Part of a small language model's weights.
Training: a variant of SOAP for these matrices, 184M tokens, 5613 steps.
Each number is 128 + 32 x the weight over its row's rms, rounded and kept within 0 to 255. Layers, rows and columns count from 0. Numbers have three digits each. The size before them is the row's rms in percent of the matrix's.

# up: layer 6 MLP up, 512x128, rms 0.258, rows 458-504, columns 64-127
# down: layer 6 MLP down (transposed), 512x128, rms 0.263, rows 458-503, columns 64-127
up458 104:151172110083109167153113147110154115095118161116160079120166111088110144110166092118149161147124128070116150126109099105126131132092134103144131077059156131148131087126092170126097137164190126
down458 098:116111137139140122133063122163123106121084165140160117095130122076191047101127129085084096103147134127091150139172128169162151109159167099108115085151176163083126126132074134119091163170114128
up459 098:200164116122113155124155096160133118043148096078162110100102104151120151121148135130136162111132142115149105215168118104078121110083074153186208162117130135179170159135153129110105229140109129
down459 090:168028158134124128082110125171192080170126146143140180114140126098135123144143081152101133084149166146148159133136114119115104145195114089155090096137112091063119145127129144161153098088125139
up460 092:158094097102122140136137105127118136132107151156110088134129108122135131116106106109129057130171183121128161162156161149127140159154049105180118112168155148149138167122177159157104161137108027
down460 100:170085157149195118129172090170160140065110082118108111187095119162113092144146165145162089150146140106109171136101128189127025135130123111133141133095132101206133142134122103088154148120125195
up461 096:191120100084147102145146114134117102086077188123112115083116119197070146113137087172136184106154134118151139150082122124124068089154092100165167095138111151156166134170121151197101106140166083
down461 109:148088112090089108170130115071075096196096114098161149072107116113087102126141121138097065120126155079127087151134132120113116145167138239106104144115152137125104143123128138155164154172130133
up462 099:126106127082105140146161163116139156156152122137147124135115121074161074119105135117162086163100177133154137140132165135150161117211166126069139150221154061106095111086133164133100178126136069
down462 092:122128094130131151164153159108123103044108098146128116100115160170148110123136114173142131157145090074150147139137095155097100135116143105142097125092078123147150166207185121100122094141124166
up463 096:143094130113162135089135097143135150130156143125091132111143105101120138127094108151152130153143151167177114115118103084153095104092159145181129100144070135070134093127069141103119161156061136
down463 097:093183179095143098107144142115129116127082072098145108116107159162108133201170090139141158125149142075100084141167104127130181194138060124165099149130136145152045121144076126115168123130127056
up464 107:148131148134051157082160154116139158126129068099172089160183143137147110144129090175113197179185150158133113112148115093118146194108120148084121077074123176127144107189138143130115059141128129
down464 098:140182112083170137129113150134173143127121132077159104102063152092072084134136176157139080120099124157107083134140141127164180126160164166111138072145121107045123119089115145136120166157128149
up465 097:163099164113079140132086089187122078147134158131115101114163139120138177162172136099187147099152156175129207134133134108173123138154097172054127124159090098122162157121153135181085146127114162
down465 101:181120103144136168253085110142132131081115157151137082145110110145080114089093147132049098140132160102090139084138192091164149106170128128069141127136073168154068176135115133107148118159159097
up466 097:069151139133083160094138120081131100143116182104113142133089071084164135138146111127083116158147149129156126138113076103083073145119094184108156117182139131120135213071150118127123053080181159
down466 094:139111179162164113146147162197164144152128098156140078099166162194129088138151087069143162141124153067149140114107145091163097066190108126138091129093136136157105068109091166145133192205103059
up467 109:093125140125121117093113127127142101159150106133097138131156123166107085089118097133150159163082142137123139125136177113094135134112078164068090154208131109056143168088160162200086183096101168
down467 099:124100118092120121096162195110050102144161079103165140083103117152124175129081125080144106091165129106117122175084143120099094157124128167140203152162116098170069145110106121159105115155095094
up468 104:090116079111097105113100105118098116079141136119177159132078116123107070201106142109127095123141072137140115121094108156145062206105186126135090160154131168104156104074099133110122119174139121
down468 095:121217113119134108154149139109084123140160136139107160117150143155188167100085104108108147126130115107106221159173148114094118093121037158177131102073140123101122105160126127082111131104152115
up469 110:117127151126137079185072149093117186179161120166156111168110148080148139060123157145080202133151104092082150139102158160196115096091124119164156157094146113189119109097153106141121121157157152
down469 104:119148135108172156058086094115131146068141082132153172098106124124158129163145182126142143116160129171077070148155109097075119129148168158169165163157095121131110183140098134191122148164102085
up470 105:138154153090103142141147181110164098069125172127120124081079133120106148104134175070172100115115122132106155114106099116113155105129072129080162067225093084150124149135130144109106148070148202
down470 097:098101125098172116056136101149175151116099083136188128143118095152149105161119155202191117135147118093105139098062137168106093049133154173134130155096148075092132145130125144107148123121146102
up471 101:124123111140145135056116169115084075107087146142137094144126098116190107097144101094113079152148159135157109141071146059112105154100220152127145096151132082128113139135069151139135132106125100
down471 101:113100169116154161119113185124172155131147153080129110105139159179170130136086092125141154153142162175133088146136118170147159121127074138134115175130188204158140128139174155125113132104104132
up472 098:107115151155084092068088112166123158100100132070072140088143137086104099120117115122123156072138170131183092115086081167131114128110096119087153139110140136111162101104184111148147055176183070
down472 097:170133141167175152150155106147128191141140105131155113198132126143093083130107149177104086119185142107114146122138166086124074130166130114114117124152207138164187117166145074148166173112089162
up473 101:126112147104136124117138135164178109147134132099146068124100159149133105147110090143127128131117139214120092166134172142081097083135115077144127102122139128191133100100112158141128119172155101
down473 102:141129107183086132149177104133141120184134134122122100143119088122107162107161107092154139115139088148143128066134128111172116161089153114117092125124164141109107143137134147139160052129153076
up474 099:118082149127146101121115166136128113181098198149075109131080203146117093168153130167142089111184090143084061120107131040153077101139135129161108109120117119159146156136154112141154117067110098
down474 097:150119183139090171165154073123138195072117074131147157103133132132150107158134144132146114082126142134202201168147125112104217132089135109127104145110104186069102141147151091105096091102128103
up475 090:134124205173102127115120150088133132117123140177175051138110156067112150108094110097139143098093109150133112184114124139175088137128150121083141052139094122189146108158118166155131173139103157
down475 093:116137137157130168179211146207169148136115125140146079122140069159117133149081150138169172134127128145149091097145128101123120107089132116133095126142106135112102194109163097134128144145118107
up476 100:189097122094161107080138149145127110163141128145100117159173156120098116163105203166120153193108095165152119152157136104135149183161139151172075143094170097130123118118136176199134143077181120
down476 096:122126177140191082211123086133140111081163091104146077123151067148111095103160092102115154140117178162132116155100107135089137127136145150119136131176093139124135115191118128096121114069125157
up477 091:138067160140083142164180114104188094076090144141112120101126080090100124110162105100128137102116114145128087088095107121143114106078105123104124134055185196145130083128109110101150102167194188
down477 087:133191153115127119118082146144101122175140113094147151137070189184221141129086149134157144146135146095160163145196147162133185109138107123154102129164118152156115186126142134130135104092069086
up478 095:177195112089152106137096149164091144127127083144130155112145095130135075183192082145186101140141167122120151111120100104096152124180140090135112090147132143164130162084150098117164097052100153
down478 098:204150146159150117137132139113100175151110113153130117147167171153154127105136106119144077120111139067126154130105065087095157162116176127143170147185189159156145082152167131222081084086073137
up479 096:070168099067204116124125128155193149132138155134131111123116116076100144136077153072133128125084123092112102102085110115169137120174127167160107162085121094165160152148147104106110086130067114
down479 099:102088171099141055131138139170102133116125088144155098198142129151140168145121104118104107083142136132131127114154062168079133182133084114149174076157091170114147145130102151169169133106054207
up480 104:058126117068095177116139093147174173088114099182121148168137154099180123139114153124146153113101142172054121127110194108164160134130130097139119152132097152134120161081148128161132132145104173
down480 112:141104080164165118138133154133067125066179111105118164134156111081154176100130098091093122115118174129091156176149110102154049122129088082136141140159131108157128132077152139143182114168153194
up481 106:145096121137058187152150104099178084124115089138182115129149152171117137164147097079147130136181095129160147164096135130089115162108123089086141154111101134152140131108160099175022116137114155
down481 114:100097188138117102141138117106175145204138131177162099172093116182062194157093143136083117140077101120160131158141164151087099130105110158113137120121160078183192125125196109065112122096133144
up482 099:132097183139167108081108113136121113094117175078118117176123070085111079150121079136118129130178149116109125164120106095135105141168101111117145081146144125140162137118133135114129132183071133
down482 096:103174077168081128126086103190141111140115125140145066088178160193135102144159111074081134135146169153057116158142077114170138088151054186131165134162162088160130097140143163103131137089100127
up483 095:152054098162152159104130181175141113114139151117101063154142144161160164135093129150124184112143129189142130120098135180181104145116083102078105156122118065171129069163088102105112102105122150
down483 101:163129089066185088100147097110136081100101135175146175123136050109128054129116121090137111129105136162129150103126133152104098198101119122119089133064133200085138149148145133128108147181142108
up484 101:181067132121094110088112142098069135158170153158215088135141093120122056160124136195178174155156093129071205155126134109089156101119110135161140099073155081150169122151085094120132127174144147
down484 091:109176094097170090110167110172133114143131046089148160085085130133133152122155140114140074126140143126141132127126171145176113094102101104115188157166122099105097141005149144106179074110137128
up485 101:109079111147062106136199146113114099091147149123095142140124090151053083083115114181174111118066160161088109123152056125100166133102102124138120110125112129148150046124131137125084106071152137
down485 100:073118089200171145144129113093105146150106152110081186111164132145180113173145123136081088120145143110107141134086109166120158120098116199130165112146115180159094117097090161141136145202141136
up486 101:153158185121167139088071111141132117144201122134143111138147092116099158146107158138200169128097107060127155125095152105065179190136172110115109138114129154141156106124119079139087148071168114
down486 111:135122096106113098118155161153127166123147161091116169173121147120123107138142148053152143110144082121128131105142116112186125186099073106099133125104130103189148172135130105135090166110156143
up487 103:151125153118140083131143188155081122142154131127133153126147109139169133148130136122188140129097168164093098164118112165151103116089174092158123083060107123110166071147167168102122161145119119
down487 105:174141128081131150126115125154114139123152128136170112186150074099158111134117203116165108156110127107052117124157126114124101143080191128105113126071152141162120137149153135090077089136143160
up488 104:139121126116127129113116135102121075080189143078112146123127116154167156152119114106102097155083141102112109093150120179182206073131095122160155116112154141109165113110101106095171143115096106
down488 111:132081096099086108133111076120128103200079105116108152118146137146121146160119139153050130139115125118179173107144082082165151151106159203143102177205133112149164107172130159081080119148155160
up489 106:121108136170175105081132124105129165092120125128177093105144141150176142105145163129195111135126121133143125079121144166135049121102077113128115089122075077124068120141134144085137123097172104
down489 108:091182048195111110128114154144151129145161187109077154069167159124129109120116093089207102150082164094150137091150146158120145104138128153144165181133165138150133143182119097138151071140159127
up490 111:105145081132127081166101051125125195091094118151072147117103124158143154116181111074108078150152122158107126071153146117146081109106133096153145087122141110160113070094087137101091110089120095
down490 103:101112138125142084113133174116130162126146124082128126163108148106109198113074113124111100084157102101077143233107065110093127080155113120083172118149139114135102095162153147121177129116098076
up491 099:090127113142116171085130103137113085154109155162079144217165104133116156143188096044122143102187148113067094091152140142138129124141129167153072160134138130106146059065179141076152057128125128
down491 103:215126075129130116152100120140100091126123156151130131115120109088184121202131179198085155156067125072139107142111141057072109081129114148143099145081146134141137183160125053104153141122211150
up492 096:119134166090128132098182118164093144245151184115135143125083139122106100084111140199124110166183179121122138128114108108168125081165137139126119137173128102142165110087103086154171127064178108
down492 098:140137122185137106158125084122092099167129174113069111107093094138110114120141126149142155152116063084145204190113083089147116112130167102114100124130121085086119103068135144136113126104177137
up493 088:104149136066111105119150146081129131187163114137135138171191116156130110113140180148175109069159127166154176107130143111140156154094067140190098155172122130140118179110100073134084097167175103
down493 086:150131108118154163133094107161093086136106103089125132118157085036176150082122176100155134118147145126172107117163112153100173184127157142164077090161095090185084115127140148190151170069142128
up494 104:124157151118117112130147140107123104104114122114157098116136103092130169117162088105124102106161181151116098133124135152115139080163114130122127113131158148106107210157100155104092099178171154
down494 096:129145128108142126095117126131127192141072118181139143080139122124135074085105065127110110118086106113141180109160164187083112113088169139128132081143080156104055060092120140152111160031138162
up495 097:145066148061125154159156129069079105174132100164155141132115077084095120145081109103136143189100147148144108135084129128181069098147166131084169127143148148131148115146125079152174130081149191
down495 101:163093152092100141077159152123170119117074166190120144157171105146118133117126129110095116116148125165162124154138144183138122115077110141124136156116113166097124113152144108138152109067133127
up496 097:102119172123108095078136162100116151112163112142123138152111162095095124139136128164155123114046168113160131112125171105048145121171039120190103123157127056135153153142133129165098119097147158
down496 100:133143085125130117161084152167097129121127137159205126150139089115105124176107079107114145110121063082080112128091137158082072100127168138108188160133110158082075127197079169124104122122112122
up497 103:088138113103122088070123075181119124135130137089117139137129165175131064075064151075132099128167111104138138110038131121109152146124129127100110132130113165154145099115088100174136108145128146
down497 094:171136133139107132176223127115130136145129133112155153133189109165085080133151127131069133137145098130102155131186168085170112056078152136126103176171092154140121167113144129172141102138151145
up498 102:134148123109110137145081153139142154167152125132102113106086143168128164126147108103126130128118167136156125191140147101108115104128150121131173085167077142090172106097089088178147150087118164
down498 102:092216152120160079130176160143128120120066111152087092072167206066089096085163064216125113104151129122111133146163140108163154138116099100097158134149144197111161113179124110106139087125118103
up499 093:120162165151128126085061104120073040147085142161109112121104154099075118157122154070174149148103153128172183146103096110140086164104111140107157099131099102123126138058169191108153145071205119
down499 093:149138133056178172143174158105123167124106122048155121088158135108153122093173138178117137065153065139134139100144173146129095185139117113137074184129182170185137120180119165122070138154101150
up500 097:111075188143118157154137074121151139150090160218164048145107126179101098122154134151144147077164116154189184090118149098116117124109103110134128156173088129155127199104158153150159101134158161
down500 102:127128172123131159230156156141110156112105140162168150129124137125135180117142183103112151042142093157161114145149118122099084106180081131173139145172148119155105155105127157141145152103143057
up501 092:146145142168134124171123094134136122144121091108124084147138150161121143169174096109111115158130145130139160091150142075170126074170111137122134136074125101212153114202091135130058159144127087
down501 094:127079128141090092063181114162151099135101138107095143134148154164097110220109176106134121096180079168102140090103145082209150126119171098149144134135146134173116162143165120101099124125147094
up502 103:126174127194135124133136166155113154200062129170140078154101160114114151140157118138090081168146110156116127117125124167084145107114138163114135089162174159123108104138150110165208163126186122
down502 104:105173128106193130153121150143096125118119134071107164144143088145175122118171073176101143143104125148099153099222095176112107115111126108127101093117122113156159124079177075156185075105080130
up503 102:138110139168164123110117067162087072215082110183186194093144110110174121144131093105199122084145137190127143155119166104162110092080093199139125143157137130209157087101127155141159168155139100
down503 097:145137168068140130137164175098145114088099187096102101151162124170072154134149083148128096178146154092159115099189136155125164170175125145090142148154092123097138099202147107164117159136157176
up504 111:129169115147158095104094106108100127145224083116137150168073188105121105069073127119134107146118081140153158100108090121146101153116095076115153125158107108125081084131157107120121140096135078